config.yaml
n_kv_head: 8
rope_fraction: 1.0
init_std_qkv: 0.0225
init_std_o: 0.00562
beta1: 0.95
final_lr_fraction: 0.0
train_tokens: 460900000
dataset: "wikipedia_en"
Each number is 200 + 20 x the weight over its row's rms, rounded and kept within 0 to 999. Layers, rows and columns count from 0. The size before them is the row's rms in percent of the matrix's.

# layer 4 MLP down (transposed), 2048x512, rms 0.0477, rows 381-391, columns 64-127
091,190,191,222,223,206,210,186,191,195,204,213,222,219,177,213,194,226,215,231,210,227,210,201,190,210,186,182,200,195,177,220,186,232,201,220,233,198,213,174,206,195,170,195,177,208,196,199,218,198,187,162,207,191,219,193,220,211,222,194,188,227,224,224,239
098,207,234,219,187,191,207,199,185,181,169,167,215,176,193,192,169,193,191,196,207,174,202,197,206,183,226,202,181,198,196,197,178,201,217,191,209,187,203,209,153,204,187,179,200,202,189,197,164,190,170,218,175,214,228,249,200,199,177,215,195,210,205,208,180
105,207,193,212,154,192,226,202,193,210,193,153,192,200,192,204,208,221,192,225,195,178,186,195,179,190,203,181,189,171,185,203,213,167,179,191,181,214,214,193,207,202,195,217,209,204,182,193,140,203,212,199,210,182,183,189,201,211,227,200,205,186,217,193,209
093,197,188,212,206,195,239,199,198,190,205,204,200,214,172,158,211,209,205,199,177,224,192,179,209,222,221,201,219,176,206,190,193,190,214,207,172,209,186,192,194,221,206,205,208,156,182,200,202,172,198,158,216,168,233,241,199,214,189,203,198,207,194,213,214
103,169,229,221,213,191,217,178,156,175,210,198,195,218,176,217,197,196,191,179,222,209,242,179,190,206,181,196,185,215,181,188,206,172,171,205,204,224,186,212,198,189,191,213,215,178,180,220,178,233,176,202,197,175,275,202,209,170,207,191,187,168,186,206,194
101,200,175,207,195,190,192,229,204,198,194,234,209,175,197,191,188,194,219,200,192,205,198,199,212,203,201,177,187,218,206,183,218,218,223,196,210,209,184,160,179,205,237,244,204,225,217,171,192,232,186,228,220,208,172,202,196,208,198,218,203,209,195,194,202
105,189,202,198,185,177,183,194,194,181,195,205,209,191,199,192,193,210,183,215,223,193,212,227,191,209,191,152,189,188,220,211,222,206,210,192,222,216,191,169,207,189,247,174,172,207,253,172,179,191,192,186,176,196,175,187,189,204,198,166,241,189,221,182,205
097,206,171,195,208,178,183,198,182,174,230,195,211,174,211,223,188,176,212,214,165,229,159,198,195,219,184,161,180,191,228,222,223,220,181,202,229,184,227,201,209,220,195,199,223,188,236,189,207,205,153,183,231,229,213,228,237,214,160,199,201,214,184,200,192
096,207,215,215,205,195,223,198,211,214,215,178,207,168,201,226,209,189,213,157,180,198,192,181,177,185,213,215,199,194,233,192,158,186,201,227,216,217,186,204,255,201,181,177,214,230,186,192,208,191,172,217,182,172,206,238,226,157,208,202,196,220,212,193,194
098,198,213,160,168,238,195,171,164,212,205,204,206,203,196,189,181,193,213,186,222,197,193,205,187,196,217,252,210,191,154,170,198,205,174,220,251,199,224,215,207,223,202,165,197,188,184,190,190,203,233,213,189,219,225,180,193,218,174,223,229,196,191,197,153
101,257,220,219,205,193,191,259,235,187,239,182,219,220,176,239,209,185,194,200,210,188,171,199,230,168,181,218,173,188,214,195,189,182,148,211,205,169,204,168,207,192,196,181,196,217,179,228,190,255,199,184,221,199,236,178,209,195,238,203,220,231,201,213,202
# layer 4 MLP up, 2048x512, rms 0.19, rows 382-392, columns 64-127
095,183,196,223,208,205,168,196,205,185,231,204,182,168,211,199,250,216,202,199,211,214,196,208,181,209,199,165,209,185,191,190,201,220,205,182,215,203,212,211,238,208,199,210,230,188,177,199,205,239,203,187,224,176,207,209,198,212,178,175,180,211,180,203,213
101,205,226,185,198,235,200,233,198,191,199,164,231,176,239,190,223,210,170,243,198,212,186,192,183,197,198,229,201,177,171,220,200,207,225,222,203,209,200,184,192,222,211,183,227,219,201,208,172,202,232,187,241,217,178,184,207,187,200,206,213,164,221,190,183
095,233,206,179,196,192,235,189,209,198,191,229,188,184,203,209,207,164,221,239,193,244,174,209,226,188,212,188,205,196,214,187,175,178,210,217,196,195,211,204,185,206,169,175,178,183,207,218,234,177,181,194,216,190,207,178,222,216,189,170,218,209,215,189,208
106,204,173,187,205,229,198,192,195,170,201,199,176,225,182,231,173,250,220,189,239,210,171,216,219,197,207,214,203,214,212,191,207,182,197,223,217,202,233,194,168,173,220,205,197,191,183,204,207,203,220,200,233,202,183,186,192,180,222,220,214,191,181,198,181
099,187,180,235,171,202,190,229,236,198,202,214,212,179,189,212,183,205,182,219,225,189,200,226,197,205,173,173,193,200,197,200,234,191,215,203,183,221,220,163,220,217,200,192,182,214,176,195,223,222,191,193,221,238,202,186,190,186,216,229,179,223,213,209,194
099,206,195,231,211,206,225,162,212,191,231,195,183,236,226,211,201,183,193,199,198,214,196,242,212,187,189,214,185,202,214,181,181,208,196,194,177,185,213,217,220,184,222,200,206,241,174,181,194,192,187,209,220,171,181,195,223,183,216,225,198,179,206,199,224
098,214,200,220,189,202,230,156,193,174,203,237,133,177,209,163,230,222,237,177,181,208,207,207,212,224,211,215,231,227,180,188,191,193,225,175,202,223,179,218,177,190,184,201,206,187,216,202,185,206,211,229,168,176,206,190,172,199,172,171,184,162,211,190,158
091,218,173,175,188,199,218,181,206,186,177,165,183,193,208,203,219,209,198,209,207,192,195,199,229,187,206,172,192,207,206,205,241,180,213,133,213,222,196,199,161,204,193,179,180,181,218,212,238,211,214,175,193,182,174,184,178,204,148,190,176,211,177,227,215
099,217,195,193,232,186,202,201,231,221,158,203,181,205,210,166,232,209,195,216,158,209,178,191,177,188,205,207,203,222,187,178,209,197,154,210,231,162,199,167,203,209,217,187,234,204,209,197,206,194,222,186,202,189,203,236,173,194,217,159,220,197,205,168,191
103,182,225,205,206,223,211,212,219,168,229,194,234,185,198,224,225,199,216,175,230,202,205,222,182,210,190,178,203,197,186,181,174,214,188,232,187,209,198,195,231,182,190,196,205,194,205,200,210,171,201,195,153,203,213,183,198,215,182,159,193,194,173,198,195
092,203,198,225,226,198,220,220,209,177,211,207,211,220,168,167,202,166,226,182,190,193,188,187,176,206,210,232,199,210,231,184,217,237,195,208,200,205,183,154,233,214,174,211,172,221,174,198,192,190,173,202,194,208,194,199,258,203,205,209,175,224,233,232,190